Each number is 50 + 12 x the weight over its row's rms, rounded and kept within 0 to 99. Layers, rows and columns count from 0. The size before them is the row's rms in percent of the matrix's.

# layer 5 MLP up, 512x128, rms 0.19, rows 413-440, columns 0-127
106:40 46 57 62 50 34 51 45 64 36 48 39 65 44 37 48 56 46 42 50 55 60 49 71 63 27 47 36 50 64 54 38 50 54 36 41 59 45 41 50 57 35 45 33 29 63 42 36 35 44 43 44 35 50 46 41 69 70 45 60 57 52 64 44 57 50 22 58 43 43 40 62 46 60 76 30 66 53 39 69 57 53 47 58 52 48 32 40 63 65 51 37 56 50 34 49 43 67 36 63 42 78 64 78 62 63 72 68 59 48 36 51 35 71 39 37 50 43 48 69 31 61 64 48 39 31 58 47
094:47 56 76 62 22 46 46 50 39 43 57 46 59 33 44 30 27 49 61 46 50 29 67 21 46 38 61 54 46 34 60 54 58 51 70 50 61 37 57 46 45 47 68 40 58 58 37 46 49 45 47 57 43 53 69 55 51 67 47 49 40 46 42 56 15 61 56 26 52 63 74 80 39 57 44 58 39 42 46 58 40 80 46 50 43 53 37 25 34 39 50 70 52 37 53 50 48 59 53 46 52 43 55 57 42 50 37 63 72 62 29 64 55 73 48 44 45 44 67 46 49 52 66 53 56 52 44 42
104:47 28 35 66 61 66 42 41 26 69 24 43 52 33 34 45 68 67 56 64 56 48 57 37 37 23 61 68 31 60 56 58 54 47 51 43 55 52 41 49 61 45 41 47 42 47 58 45 31 62 52 53 51 50 37 51 51 72 57 63 67 55 54 51 44 83 46 47 54 48 56 50 54 45 38 44 51 54 71 74 45 53 22 62 46 39 56 59 43 49 63 68 47 44 69 39 72 30 33 54 59 24 76 55 44 40 60 55 43 59 55 50 40 75 42 55 59 58 72 54 48 58 45 52 57 47 48 45
106:48 34 65 57 57 41 44 43 55 48 52 49 36 62 54 40 57 60 62 55 54 55 65 41 55 72 31 45 67 85 54 35 38 55 39 54 55 55 57 35 54 40 59 54 39 50 53 48 52 59 45 60 50 54 70 61 45 46 73 55 45 36 49 55 23 65 30 50 56 54 45 47 45 64 21 42 44 36 32 59 56 55 47 45 70 53 44 47 28 53 66 46 38 29 47 64 45 45 55 55 74 58 45 33 49 49 37 61 46 59 86 36 22 60 65 73 71 44 47 58 41 48 31 42 56 64 54 54
097:46 58 55 35 55 25 60 66 45 64 68 42 44 50 34 42 49 62 56 58 54 54 38 48 48 64 58 55 24 70 47 48 52 34 61 42 34 78 50 29 37 48 45 39 34 47 55 75 80 56 57 70 44 47 40 49 55 47 38 38 40 65 43 52 59 52 56 43 45 58 56 48 41 60 47 51 69 52 43 61 86 54 49 55 54 31 22 29 56 60 47 57 45 35 47 57 49 34 52 39 72 38 49 65 47 60 49 42 44 63 55 44 49 39 48 55 24 50 61 61 34 30 30 52 68 40 52 34
104:57 42 26 45 52 44 52 35 60 49 63 41 80 66 50 57 66 57 36 67 48 65 30 52 53 66 60 42 53 71 70 34 49 65 61 36 58 71 46 52 79 59 52 54 43 55 74 31 47 34 57 36 40 57 68 58 56 65 49 43 43 46 49 59 67 42 55 52 43 38 43 53 42 75 58 63 37 36 51 57 42 63 34 27 33 68 34 54 49 45 35 59 54 46 54 50 18 47 53 42 52 60 43 36 40 52 49 33 49 52 59 50 43 40 45 46 58 65 64 43 25 57 56 40 50 55 24 57
101:42 35 51 63 33 53 61 51 68 39 44 36 55 65 18 62 53 63 59 34 44 40 57 48 36 43 58 47 54 54 40 56 68 61 53 55 57 60 57 48 60 43 56 33 56 52 30 37 52 50 80 49 50 75 34 67 58 77 36 56 53 39 54 68 34 72 68 43 42 53 46 50 71 55 27 60 46 44 43 61 46 56 50 48 40 24 58 44 46 38 37 43 44 44 37 48 71 38 46 49 41 60 26 60 26 46 51 55 52 49 39 42 43 44 44 36 68 83 51 60 50 40 63 34 54 60 60 54
094:39 44 57 57 33 45 43 66 40 24 53 46 57 62 32 34 66 51 52 61 44 55 73 54 42 54 60 29 62 50 63 41 57 70 51 59 35 39 34 64 72 51 44 25 44 55 41 23 35 38 69 56 59 67 51 39 70 54 50 31 64 43 46 58 31 34 25 49 61 45 43 57 44 31 44 61 57 44 55 41 43 34 78 50 59 41 60 43 43 54 41 67 47 46 61 30 49 43 40 56 70 63 66 60 45 62 63 50 53 22 33 42 34 38 40 52 61 51 46 64 42 54 43 53 56 57 52 54
088:41 37 58 53 51 46 61 61 46 62 44 37 44 54 48 59 52 48 73 62 61 32 58 46 44 51 39 45 50 57 55 44 52 46 53 38 70 43 52 81 50 38 47 66 11 55 43 55 28 56 54 47 63 58 46 54 29 49 38 49 63 46 52 38 40 39 56 42 46 33 39 45 44 58 42 73 37 53 51 56 37 50 76 55 57 52 55 42 63 37 50 59 59 44 42 39 76 61 44 60 77 49 56 23 68 24 35 44 66 41 40 37 63 47 51 37 51 44 66 46 60 63 63 34 67 67 62 78
100:23 41 61 48 54 34 42 37 63 52 56 49 74 49 52 52 57 55 39 62 46 62 55 33 45 71 49 47 60 39 41 58 57 44 35 36 65 61 59 34 57 59 51 52 66 28 52 41 53 42 47 51 35 15 60 68 54 29 48 49 66 49 65 32 85 49 51 67 47 61 46 42 56 67 71 63 35 49 34 60 69 66 28 50 52 59 48 44 76 52 61 58 47 50 58 44 49 63 43 57 28 60 41 43 58 47 33 38 55 53 66 62 35 32 53 41 34 55 61 45 50 61 58 41 41 30 49 53
115:58 39 50 68 26 69 47 43 46 55 41 51 40 61 51 45 35 47 63 43 51 44 55 52 35 34 48 61 54 51 34 36 47 68 61 69 41 55 43 38 55 38 41 42 52 44 49 31 46 55 45 62 58 78 31 39 44 39 50 48 35 30 63 56 57 50 52 34 58 46 30 20 44 61 69 40 48 47 29 58 60 56 26 62 50 37 52 34 56 82 47 56 55 31 52 69 65 37 44 55 43 52 56 50 63 65 59 67 39 44 38 64 53 55 51 40 42 51 50 61 34 79 27 42 67 32 65 57
104:46 36 51 28 48 29 58 38 45 48 67 40 61 59 54 44 66 32 48 47 62 59 43 54 51 62 47 52 39 31 51 61 35 52 51 55 77 35 39 46 49 50 60 51 54 55 53 37 42 41 46 72 36 56 61 57 27 57 56 54 56 49 61 41 55 76 69 38 43 64 47 56 43 44 59 48 55 46 64 59 37 62 37 45 58 48 58 57 61 64 61 79 58 56 71 36 33 40 31 55 34 62 65 26 63 51 29 28 62 59 50 17 66 48 43 58 64 66 48 25 40 45 44 45 65 43 54 64
107:42 69 49 41 62 42 49 44 51 45 41 46 30 72 33 89 40 28 62 38 55 40 38 73 42 36 43 57 50 55 56 58 42 56 60 61 47 35 49 65 32 45 64 53 32 74 42 52 55 43 37 69 59 36 55 46 50 58 58 61 44 55 60 53 19 35 48 33 36 47 28 68 63 44 66 61 48 39 49 44 69 56 33 56 62 32 32 46 54 50 66 48 49 54 52 53 53 64 75 47 39 33 45 47 62 59 56 27 52 67 65 56 59 40 60 52 39 57 67 43 56 59 29 50 53 44 42 49
102:58 68 58 59 46 50 32 26 40 43 44 48 34 48 46 65 64 70 62 42 51 61 32 40 42 47 81 38 70 45 39 43 61 54 56 39 59 36 59 44 68 84 56 45 56 60 74 61 52 51 41 51 61 41 44 30 38 47 48 49 40 33 37 53 37 32 46 22 70 53 40 56 54 55 70 45 57 45 32 44 78 40 34 37 58 61 45 72 44 50 61 53 29 68 48 41 57 57 49 52 45 44 44 47 35 62 69 40 60 43 55 31 55 49 47 67 52 52 59 37 57 32 45 54 59 36 59 58
102:43 61 57 32 26 51 57 38 30 44 45 50 58 50 72 29 57 50 48 46 54 52 48 35 48 44 46 45 44 30 51 67 55 50 61 71 37 46 50 46 48 54 50 58 51 43 45 50 57 51 32 65 53 46 50 52 45 57 51 50 64 49 52 49 69 44 61 51 36 39 59 62 40 61 52 55 25 46 51 16 56 48 34 31 71 54 62 48 47 45 49 46 51 55 42 30 48 43 49 63 44 52 46 73 60 48 62 59 52 64 36 62 51 17 48 45 70 49 32 17 41 71 41 76 53 87 69 38
092:44 55 44 44 57 45 46 34 54 50 48 71 52 54 69 79 45 56 47 45 49 37 55 30 36 61 34 55 47 00 40 61 44 34 45 68 48 44 34 29 58 45 36 69 46 56 34 63 57 40 65 47 38 60 55 57 45 51 41 33 38 43 47 64 40 56 57 39 56 52 62 80 63 25 70 69 46 36 52 43 63 49 66 49 45 59 42 42 43 49 46 52 47 46 40 41 61 69 64 59 52 55 56 36 66 69 34 54 54 64 51 47 66 49 56 56 37 53 63 35 45 55 52 59 28 30 44 46
090:58 46 55 51 44 30 35 62 40 45 54 41 74 65 45 43 56 35 63 44 50 50 35 40 36 57 45 48 68 68 35 27 67 55 57 58 50 64 51 57 42 52 28 50 40 62 65 50 22 72 54 52 49 56 60 64 51 61 36 46 53 43 12 27 50 65 41 42 32 56 45 37 51 46 75 59 62 57 69 34 30 49 53 46 46 44 45 51 68 54 37 44 38 57 57 35 43 63 58 49 45 51 47 81 45 67 60 40 42 34 33 27 46 52 52 42 55 49 47 63 21 46 58 59 52 53 43 45
113:31 58 34 43 57 45 46 43 65 58 82 49 45 70 47 37 57 54 46 52 20 55 36 63 52 79 38 69 14 59 57 52 54 31 45 53 61 49 58 56 41 70 37 52 49 47 56 52 50 38 56 48 31 61 53 65 44 61 33 51 55 62 34 50 64 50 54 49 45 32 60 37 45 73 35 40 37 53 53 58 31 61 56 54 51 63 43 38 63 40 57 56 60 49 59 62 55 38 38 30 63 56 72 37 44 55 50 41 56 67 51 37 70 47 63 44 70 37 63 34 31 49 42 62 37 58 57 36
094:55 55 41 66 52 62 55 56 61 43 55 53 35 52 47 50 49 35 43 42 43 55 53 62 32 78 50 62 62 45 60 52 38 26 53 50 74 57 43 51 45 34 25 37 50 51 39 50 44 48 51 33 69 72 67 49 23 51 46 48 29 40 41 28 47 58 56 32 48 51 66 58 51 47 51 56 56 56 53 49 75 66 43 24 51 40 52 51 50 55 73 32 58 61 64 52 38 64 53 24 48 29 55 38 64 66 19 57 37 37 59 37 62 36 47 51 56 62 40 47 61 55 78 61 50 43 52 50
100:49 43 46 50 37 65 56 43 68 64 41 67 36 52 44 44 43 45 64 68 22 45 51 46 58 87 48 45 37 58 48 57 56 47 47 41 65 25 31 50 40 50 50 55 53 53 65 27 37 31 25 60 61 42 58 38 18 38 39 48 38 58 59 49 49 74 59 40 38 47 47 42 68 41 37 54 51 61 62 70 41 52 47 49 63 53 64 40 48 56 49 53 47 43 61 41 75 69 35 48 36 62 48 65 58 56 43 55 57 29 46 54 58 42 45 31 55 67 56 44 23 60 35 53 44 47 67 34
102:56 51 61 46 62 41 31 62 56 57 60 53 38 70 35 60 28 44 56 46 40 58 64 49 26 22 42 54 61 43 50 62 43 36 67 53 63 44 38 62 52 56 37 53 46 41 52 47 37 19 61 69 45 58 47 58 38 68 35 79 44 51 41 44 57 61 47 67 53 75 48 67 59 48 58 46 46 48 58 45 63 44 54 58 32 53 65 41 74 64 40 54 46 30 45 44 50 58 40 29 55 43 42 48 41 14 64 56 56 59 59 59 49 65 68 70 35 62 70 43 51 48 55 46 38 32 54 56
096:66 48 52 56 56 18 59 71 54 47 62 50 65 31 48 51 56 68 50 52 29 59 43 75 58 45 36 62 64 58 52 64 45 46 75 38 79 40 48 41 57 41 45 47 56 63 54 57 50 48 66 37 44 33 44 49 56 36 48 63 36 35 45 46 61 55 42 61 41 42 40 38 55 60 18 65 51 50 73 68 41 64 54 43 55 43 57 41 38 60 44 49 39 67 76 49 39 52 55 47 68 50 57 20 62 41 50 38 56 48 46 52 37 54 43 68 29 48 61 62 53 66 40 62 58 37 73 41
109:65 47 49 66 67 26 49 59 46 61 48 34 42 58 58 38 26 34 56 36 58 54 74 59 44 73 37 61 55 41 52 38 41 58 54 45 56 48 63 41 33 53 44 51 68 37 50 42 28 47 55 57 27 50 31 70 33 40 32 38 48 17 45 66 32 52 52 41 45 45 51 70 33 67 63 49 67 37 44 62 41 57 44 27 49 40 37 57 45 48 66 47 55 49 75 49 51 43 53 57 65 49 53 37 58 59 47 42 64 47 32 61 71 56 64 41 47 69 50 49 46 32 57 58 48 68 37 60
113:52 46 61 62 37 41 53 51 54 65 58 75 53 57 41 24 63 51 53 41 40 37 59 41 64 35 69 46 59 65 36 65 30 60 37 50 67 53 38 45 59 58 59 26 60 22 63 60 59 56 37 59 51 56 62 39 47 63 48 49 35 57 57 40 26 49 46 56 57 45 44 71 40 80 69 59 76 37 29 41 60 43 36 49 52 47 67 33 42 52 37 55 70 37 55 22 38 51 35 61 65 52 68 46 48 49 42 43 48 56 35 59 59 55 48 55 59 65 60 35 41 37 43 40 49 35 60 59
087:43 52 41 59 42 31 48 59 56 61 38 36 40 42 53 63 30 45 47 52 45 63 56 42 66 65 61 54 68 37 68 62 46 41 47 39 53 26 60 44 59 60 70 29 29 46 41 73 51 63 33 48 47 40 36 48 48 56 38 63 58 52 63 42 48 46 60 50 50 38 64 42 42 34 60 73 45 54 54 57 41 42 67 41 37 48 64 37 51 42 47 37 54 53 40 28 63 74 49 54 79 44 39 28 68 57 59 61 61 58 64 54 40 70 40 51 71 60 57 60 32 46 47 50 64 57 48 12
100:53 66 46 62 60 76 40 61 48 70 48 36 54 53 54 59 41 21 44 36 53 40 73 60 49 40 37 48 59 60 44 61 60 42 51 32 33 61 57 56 69 44 42 45 70 47 62 53 54 73 53 75 54 41 55 55 59 59 53 56 59 64 47 51 40 36 37 74 41 59 44 47 45 60 43 33 49 45 44 30 39 50 58 60 47 61 61 51 27 54 39 43 55 62 37 63 61 42 48 39 64 64 46 22 47 72 34 55 40 55 34 51 32 45 85 70 45 55 37 55 26 59 36 48 38 54 55 46
098:61 54 54 70 62 41 52 49 54 40 58 36 51 57 51 69 58 50 74 50 39 73 65 36 36 60 31 52 67 62 42 66 53 49 36 52 50 52 57 58 70 54 40 51 52 56 45 41 72 57 58 71 38 69 32 69 56 51 33 64 54 29 40 47 42 51 51 70 51 58 59 37 18 31 50 41 38 68 51 62 45 38 57 45 40 32 34 34 67 48 30 72 40 63 60 27 41 36 38 35 33 52 51 53 25 52 44 56 49 42 39 42 44 40 43 39 51 50 50 61 39 42 74 66 52 49 48 47
096:29 53 57 60 47 30 30 48 47 68 35 49 72 45 55 41 37 49 47 25 62 55 68 44 68 54 47 68 43 71 47 47 30 42 46 46 43 64 48 46 45 61 60 46 54 65 56 72 60 25 44 53 53 57 58 69 59 51 46 69 52 33 65 45 43 59 46 52 50 69 39 46 47 48 44 53 67 49 39 37 65 42 59 54 55 89 64 28 62 49 52 39 53 36 40 37 37 54 45 47 49 57 44 46 56 48 65 58 31 51 59 37 37 72 74 66 37 65 55 39 57 68 37 45 41 48 29 35
# layer 5 MLP down (transposed), 512x128, rms 0.0429, rows 413-439, columns 0-127
110:64 53 70 42 23 68 59 56 57 35 51 55 60 37 49 51 60 33 52 63 46 56 59 57 50 56 34 83 52 48 39 51 48 49 38 42 68 43 50 49 63 53 24 48 57 56 45 47 43 54 37 42 25 72 61 68 40 44 56 58 31 69 63 34 39 55 30 51 63 45 56 45 37 45 75 56 45 50 44 46 40 58 66 33 49 46 46 45 39 45 37 32 50 52 47 44 42 53 43 66 28 66 33 67 35 67 67 54 82 41 40 41 50 40 35 39 46 74 59 45 57 53 57 54 32 55 67 62
096:66 35 48 43 53 33 66 54 38 42 36 45 49 35 47 45 36 85 50 36 49 53 38 50 48 60 44 41 41 43 54 44 47 43 32 52 63 57 37 40 49 65 59 48 51 63 63 41 63 77 45 48 73 53 55 58 37 33 58 51 61 39 43 47 43 51 51 80 65 51 52 56 49 24 32 43 41 80 62 44 61 54 50 55 49 59 22 79 59 59 66 61 51 54 24 43 60 44 53 41 37 55 38 42 62 50 53 41 66 56 34 28 51 62 73 60 36 50 41 59 31 34 49 43 43 55 64 55
109:51 43 31 55 69 69 41 55 57 47 23 53 48 91 48 45 80 54 38 45 72 55 54 53 60 50 66 56 45 66 62 57 23 34 57 36 63 40 61 45 61 34 34 31 36 47 53 57 33 47 37 58 44 57 35 73 30 70 65 60 46 61 56 40 27 41 58 33 54 42 57 36 66 45 56 49 47 42 68 53 59 47 49 57 46 44 54 59 52 49 43 66 55 45 62 49 57 32 37 64 49 27 68 48 57 50 46 46 34 38 59 56 46 57 34 58 31 51 55 30 42 52 47 58 58 55 46 40
099:51 60 60 32 59 33 19 45 23 47 40 64 45 33 52 60 52 68 45 54 32 38 44 52 36 49 37 67 49 56 77 42 61 50 46 44 60 66 45 44 33 45 43 73 31 62 55 52 52 50 68 59 55 32 46 48 17 48 45 54 44 52 51 61 64 40 52 50 67 50 63 46 48 70 56 39 51 68 48 55 51 50 52 55 48 44 46 54 53 42 51 43 53 38 45 65 39 35 55 45 74 58 55 52 65 51 58 55 56 54 68 29 44 30 38 65 60 24 50 54 78 60 56 37 22 27 58 43
101:47 60 59 26 57 44 37 61 36 54 50 44 60 52 48 42 57 78 45 55 54 68 44 46 49 48 51 52 52 45 18 55 43 38 39 31 65 51 42 40 45 57 38 39 57 67 61 77 57 39 41 53 63 46 62 47 49 47 66 46 54 48 52 76 52 52 50 64 49 51 49 62 28 55 46 29 66 53 65 39 64 55 50 56 45 37 39 34 37 53 48 54 45 37 10 59 41 53 31 51 45 57 33 67 53 59 44 74 34 62 68 44 26 63 52 57 46 56 52 60 15 46 48 62 65 61 48 35
099:48 34 36 50 46 52 61 41 42 50 70 43 42 39 74 56 34 37 45 68 65 37 45 65 35 67 66 55 47 47 63 52 59 58 31 47 38 24 43 37 64 23 60 45 47 54 66 55 63 42 41 34 52 60 48 49 36 50 56 60 32 67 60 49 61 66 69 47 62 41 53 39 43 49 57 35 32 46 59 57 31 46 39 58 30 72 72 46 68 70 49 55 59 59 36 49 36 48 42 52 46 49 48 41 60 42 62 60 76 75 48 46 55 38 45 50 41 44 38 42 75 51 22 44 46 44 62 47
090:40 34 57 61 53 42 54 47 53 72 51 58 47 65 33 49 39 46 49 42 49 51 61 47 42 43 32 48 64 47 42 57 66 45 25 47 48 30 54 37 61 35 63 72 47 39 52 29 53 55 59 68 45 49 62 37 43 54 57 40 36 60 24 48 42 58 31 31 53 53 58 36 49 38 46 49 55 38 50 69 78 13 47 54 52 43 72 63 53 75 54 54 37 59 52 61 48 45 53 41 49 54 37 52 62 53 63 50 42 36 63 59 67 65 55 50 65 30 30 62 45 68 80 38 44 47 70 61
097:43 48 69 62 51 37 16 27 58 52 46 38 48 52 59 56 58 50 47 29 58 48 43 31 54 66 67 50 53 44 37 51 52 41 49 55 54 56 27 68 60 54 37 54 45 51 66 33 36 64 46 66 63 40 48 44 39 53 44 25 66 56 42 45 78 47 24 67 31 30 49 54 62 53 47 67 68 44 48 55 53 65 58 65 58 50 36 57 54 41 22 51 67 47 72 24 41 48 58 40 64 47 65 50 42 26 51 46 46 41 49 32 63 69 63 39 41 49 59 59 51 46 54 50 53 66 62 46
098:53 44 39 23 51 65 31 38 33 49 47 71 65 51 44 56 60 27 33 49 60 53 38 61 58 45 63 47 61 51 45 33 43 40 53 65 45 60 64 24 54 32 66 47 46 57 65 55 58 78 52 38 44 62 50 58 70 58 41 42 53 55 43 41 65 51 66 49 49 63 63 52 72 45 65 39 77 46 42 59 69 46 43 53 52 61 37 45 75 67 54 34 52 42 60 57 18 42 58 44 34 47 49 50 43 40 51 44 37 58 41 46 40 46 38 74 46 40 40 59 42 39 53 66 35 21 45 45
099:50 34 56 45 44 45 57 31 63 52 49 59 41 54 60 54 52 67 38 53 54 68 62 46 53 53 50 60 56 55 56 52 53 27 62 53 54 65 52 50 57 52 30 45 40 39 54 48 51 41 46 66 34 18 68 74 31 41 34 81 42 60 58 29 51 45 31 55 55 58 27 56 41 68 71 66 38 42 40 42 70 40 49 39 48 43 57 57 66 61 57 75 54 59 44 56 42 56 43 57 45 81 52 53 37 52 33 28 59 48 46 62 26 31 64 34 36 54 55 39 58 35 44 45 45 45 30 54
121:38 54 70 67 62 51 59 64 27 52 38 47 58 77 61 53 55 54 53 28 41 53 55 62 58 26 43 71 60 57 29 38 68 29 51 43 65 52 37 51 62 49 47 57 45 33 56 58 54 55 40 39 65 71 34 57 51 42 48 55 45 49 50 50 30 51 27 44 59 38 23 34 37 63 71 48 39 50 22 51 51 44 47 39 74 41 49 71 52 60 33 34 48 44 42 50 50 49 52 54 60 40 49 59 69 57 58 63 28 68 44 59 60 53 37 72 48 62 33 38 69 47 54 55 40 47 43 54
105:43 44 37 26 57 44 32 49 58 38 62 59 57 46 36 65 54 31 58 70 52 43 61 48 62 53 46 51 49 31 50 45 58 40 48 60 46 57 37 52 65 57 86 49 50 45 47 52 72 35 52 65 49 41 47 47 16 50 53 57 52 52 36 36 57 66 73 47 40 52 40 65 41 62 38 57 40 41 59 41 41 60 55 48 49 77 42 53 38 70 50 69 45 62 65 40 41 22 61 50 49 25 54 42 36 37 56 37 67 46 52 46 48 52 57 69 69 71 56 26 47 40 41 37 40 60 49 73
107:57 48 45 51 36 42 40 62 53 52 36 48 55 41 67 38 53 44 57 56 51 76 53 50 33 55 63 48 62 68 63 37 44 59 49 61 47 30 55 50 64 40 49 57 66 35 52 51 34 56 59 44 35 48 44 45 47 36 55 42 84 57 54 41 48 30 68 37 38 34 73 52 70 35 46 57 20 57 70 60 52 34 61 53 32 27 41 61 41 35 68 44 62 33 46 48 62 37 43 48 32 35 43 51 50 67 69 53 47 34 45 58 36 79 53 60 50 61 60 41 34 61 65 42 49 56 72 38
100:45 60 61 62 49 45 71 42 57 49 48 42 62 41 33 51 37 34 43 60 53 47 35 39 59 77 19 38 32 52 59 64 50 45 60 63 32 49 61 54 40 69 61 67 41 32 65 42 59 38 52 24 69 57 55 34 42 39 45 28 65 60 56 39 44 40 28 57 67 54 64 51 54 47 54 51 46 34 52 55 45 41 70 66 45 65 61 69 61 55 36 41 44 52 56 52 41 55 55 48 37 55 40 55 59 69 42 20 61 65 51 44 62 36 44 42 59 43 52 46 53 73 46 53 17 62 39 42
091:40 55 49 51 64 34 47 42 39 62 43 54 69 58 63 50 54 54 59 48 44 52 46 71 50 38 46 51 43 41 33 64 37 31 47 62 68 44 61 62 38 30 41 55 53 56 47 59 40 48 26 55 39 29 62 44 82 59 33 64 70 47 35 47 38 56 53 65 48 47 32 49 33 28 71 54 53 42 28 48 46 63 38 41 63 49 45 28 51 73 60 22 58 48 64 41 45 59 37 59 37 47 33 67 57 27 51 56 62 53 47 71 55 57 52 39 50 58 37 52 77 58 42 53 40 67 48 65
094:52 38 61 66 60 64 65 51 56 47 66 43 50 41 50 40 63 49 47 57 55 46 52 42 67 52 50 34 57 78 40 74 63 50 37 64 54 46 23 50 27 54 18 40 68 49 39 60 49 61 48 54 60 43 62 28 44 37 61 52 52 44 46 75 73 26 39 40 39 39 38 41 40 47 40 39 47 41 77 55 57 55 56 55 55 32 53 19 50 36 51 51 68 45 51 57 47 38 46 79 28 47 52 46 59 33 53 64 40 42 49 38 58 56 60 56 70 51 55 55 28 40 51 66 56 51 60 53
099:53 64 25 48 58 32 60 67 52 40 72 58 45 44 41 71 39 46 43 49 59 40 60 44 66 61 55 45 65 67 59 34 48 45 56 48 35 45 41 41 54 40 64 61 46 53 31 34 50 50 63 41 68 55 81 53 46 33 52 79 51 58 48 65 30 40 51 45 34 26 52 52 67 60 52 64 43 55 61 38 58 48 52 36 45 58 29 32 25 23 38 50 58 79 60 36 59 50 55 64 54 58 43 53 38 54 45 51 71 44 43 34 57 47 39 55 68 49 60 71 43 40 53 38 51 35 51 41
109:37 53 71 50 61 54 24 39 57 59 54 34 60 52 35 76 55 26 48 46 56 70 46 51 60 34 37 54 49 35 33 37 35 46 39 51 53 54 51 48 25 47 48 64 53 53 67 64 50 36 72 43 37 44 57 73 45 43 53 56 46 46 27 52 42 72 61 58 45 09 48 41 46 55 60 48 44 56 59 39 37 46 38 48 61 65 68 56 46 43 71 56 61 57 65 61 47 53 55 34 37 39 72 54 72 63 55 39 67 52 36 67 39 57 67 55 58 28 41 41 42 41 46 62 48 51 46 50
095:42 43 65 48 50 42 55 41 38 37 41 61 56 25 35 52 62 43 46 54 65 50 40 77 66 50 52 47 52 41 63 55 37 46 56 53 47 65 53 61 63 49 62 56 41 60 29 49 78 51 54 58 43 35 54 60 14 63 66 32 35 63 61 57 26 71 50 30 32 61 40 36 41 76 60 54 37 62 38 55 55 68 45 51 35 32 43 41 48 59 53 51 44 34 47 67 54 67 67 47 46 38 55 55 51 59 54 38 49 57 68 26 41 47 50 43 29 31 59 56 65 43 70 51 44 45 50 64
098:39 53 54 43 31 60 50 13 47 41 44 47 52 36 61 49 56 51 39 57 42 46 50 48 26 49 75 56 46 30 54 51 40 57 74 38 62 56 51 69 69 59 30 36 49 58 52 70 50 69 31 32 34 43 40 59 51 54 57 45 58 49 61 57 25 62 65 48 64 28 53 45 55 66 47 55 48 26 70 40 60 38 62 55 64 54 56 46 64 49 59 53 59 58 43 69 42 43 60 37 50 48 56 52 40 40 57 28 64 57 58 53 58 44 55 76 30 62 33 66 31 57 53 55 55 35 43 29
110:46 37 48 51 42 64 51 63 33 53 53 47 60 47 64 40 43 49 27 38 56 44 57 59 23 50 42 52 39 49 36 52 49 56 59 79 36 49 57 51 53 47 51 61 61 38 75 49 57 44 45 46 61 52 25 50 63 20 54 65 46 63 67 68 53 44 47 23 46 79 64 49 53 49 49 41 39 65 39 66 70 40 42 63 21 62 63 47 58 59 41 42 64 46 28 25 69 61 40 54 69 62 68 45 46 45 48 54 62 30 58 65 53 59 41 46 51 55 48 36 35 36 43 50 39 44 61 45
093:56 54 79 53 61 21 63 60 48 58 56 54 57 52 44 50 60 75 44 59 46 41 49 60 57 41 54 44 91 53 62 49 41 40 35 36 62 60 57 42 52 33 52 61 34 55 36 44 31 36 33 37 59 22 72 24 53 58 38 41 50 38 45 35 63 51 55 57 37 51 54 30 45 52 49 61 65 49 53 45 59 70 55 54 52 45 77 41 51 42 47 17 30 68 56 52 66 58 57 51 47 60 48 44 50 34 52 44 65 54 63 49 37 44 37 26 59 63 39 50 47 54 44 62 48 41 47 58
117:48 65 56 45 61 53 64 53 28 53 62 30 42 43 55 61 53 46 48 57 40 45 42 67 69 54 51 67 64 50 60 67 63 49 42 41 52 57 59 64 41 65 56 51 53 59 62 37 66 41 42 38 56 40 62 43 55 43 18 51 44 57 56 50 54 48 42 36 41 47 34 42 38 60 67 41 56 41 54 49 55 62 45 56 51 39 61 43 54 53 74 55 33 44 44 30 68 34 29 65 51 55 21 56 64 28 42 45 36 61 34 50 44 39 56 43 58 33 95 40 45 37 48 80 65 42 35 58
111:42 77 48 58 50 41 65 40 71 47 40 50 37 40 18 61 60 43 61 52 65 52 49 62 54 29 38 60 61 66 58 56 57 77 58 58 30 48 52 41 60 34 42 28 37 55 53 64 34 44 42 61 58 29 66 59 42 51 39 69 60 49 58 43 58 63 30 56 65 43 67 64 56 62 35 51 48 62 40 51 33 42 32 53 70 58 53 45 37 50 55 37 43 43 61 55 57 44 32 54 64 56 56 39 40 45 46 39 28 40 60 64 65 48 37 38 39 64 47 27 42 51 49 40 73 35 48 72
093:42 54 49 44 68 64 55 60 48 87 68 59 53 72 60 42 40 62 64 48 57 37 46 55 57 44 34 34 32 81 54 41 41 51 56 46 62 66 22 58 33 40 31 50 52 68 43 50 48 46 66 53 29 55 57 48 51 37 46 50 48 71 57 68 43 64 64 70 46 38 36 35 76 56 66 43 70 58 51 41 34 29 66 57 47 45 34 42 55 45 56 58 44 56 44 27 28 46 54 41 54 24 59 37 47 54 50 45 44 50 46 55 71 63 51 67 52 44 55 45 52 42 49 30 49 49 52 52
089:52 44 67 67 50 40 29 48 45 52 40 57 45 49 74 62 64 60 59 46 29 42 36 64 44 47 76 54 51 61 53 44 77 53 58 29 38 35 51 44 41 42 40 73 61 37 38 61 43 60 28 50 41 60 45 34 40 47 52 46 60 48 31 41 67 81 50 49 54 44 48 44 46 56 51 45 56 52 45 33 61 43 59 54 36 47 41 56 47 64 65 74 24 52 60 44 32 32 34 37 60 56 44 44 25 40 60 41 60 54 54 44 50 67 70 67 62 62 62 44 35 54 27 62 66 43 54 63
097:46 31 30 64 73 64 40 63 52 57 56 43 49 66 52 52 52 59 49 37 64 38 46 34 20 56 34 55 48 60 52 61 35 64 51 35 33 43 44 62 50 32 62 60 64 74 50 40 49 26 43 46 47 56 37 43 48 42 57 47 44 43 92 58 72 56 59 42 48 49 41 38 40 57 57 43 50 76 51 59 29 67 47 51 26 43 54 61 50 43 51 50 60 54 29 55 63 50 35 56 38 38 39 50 56 55 62 45 55 63 49 64 56 51 62 52 45 49 26 17 43 68 57 50 48 71 50 55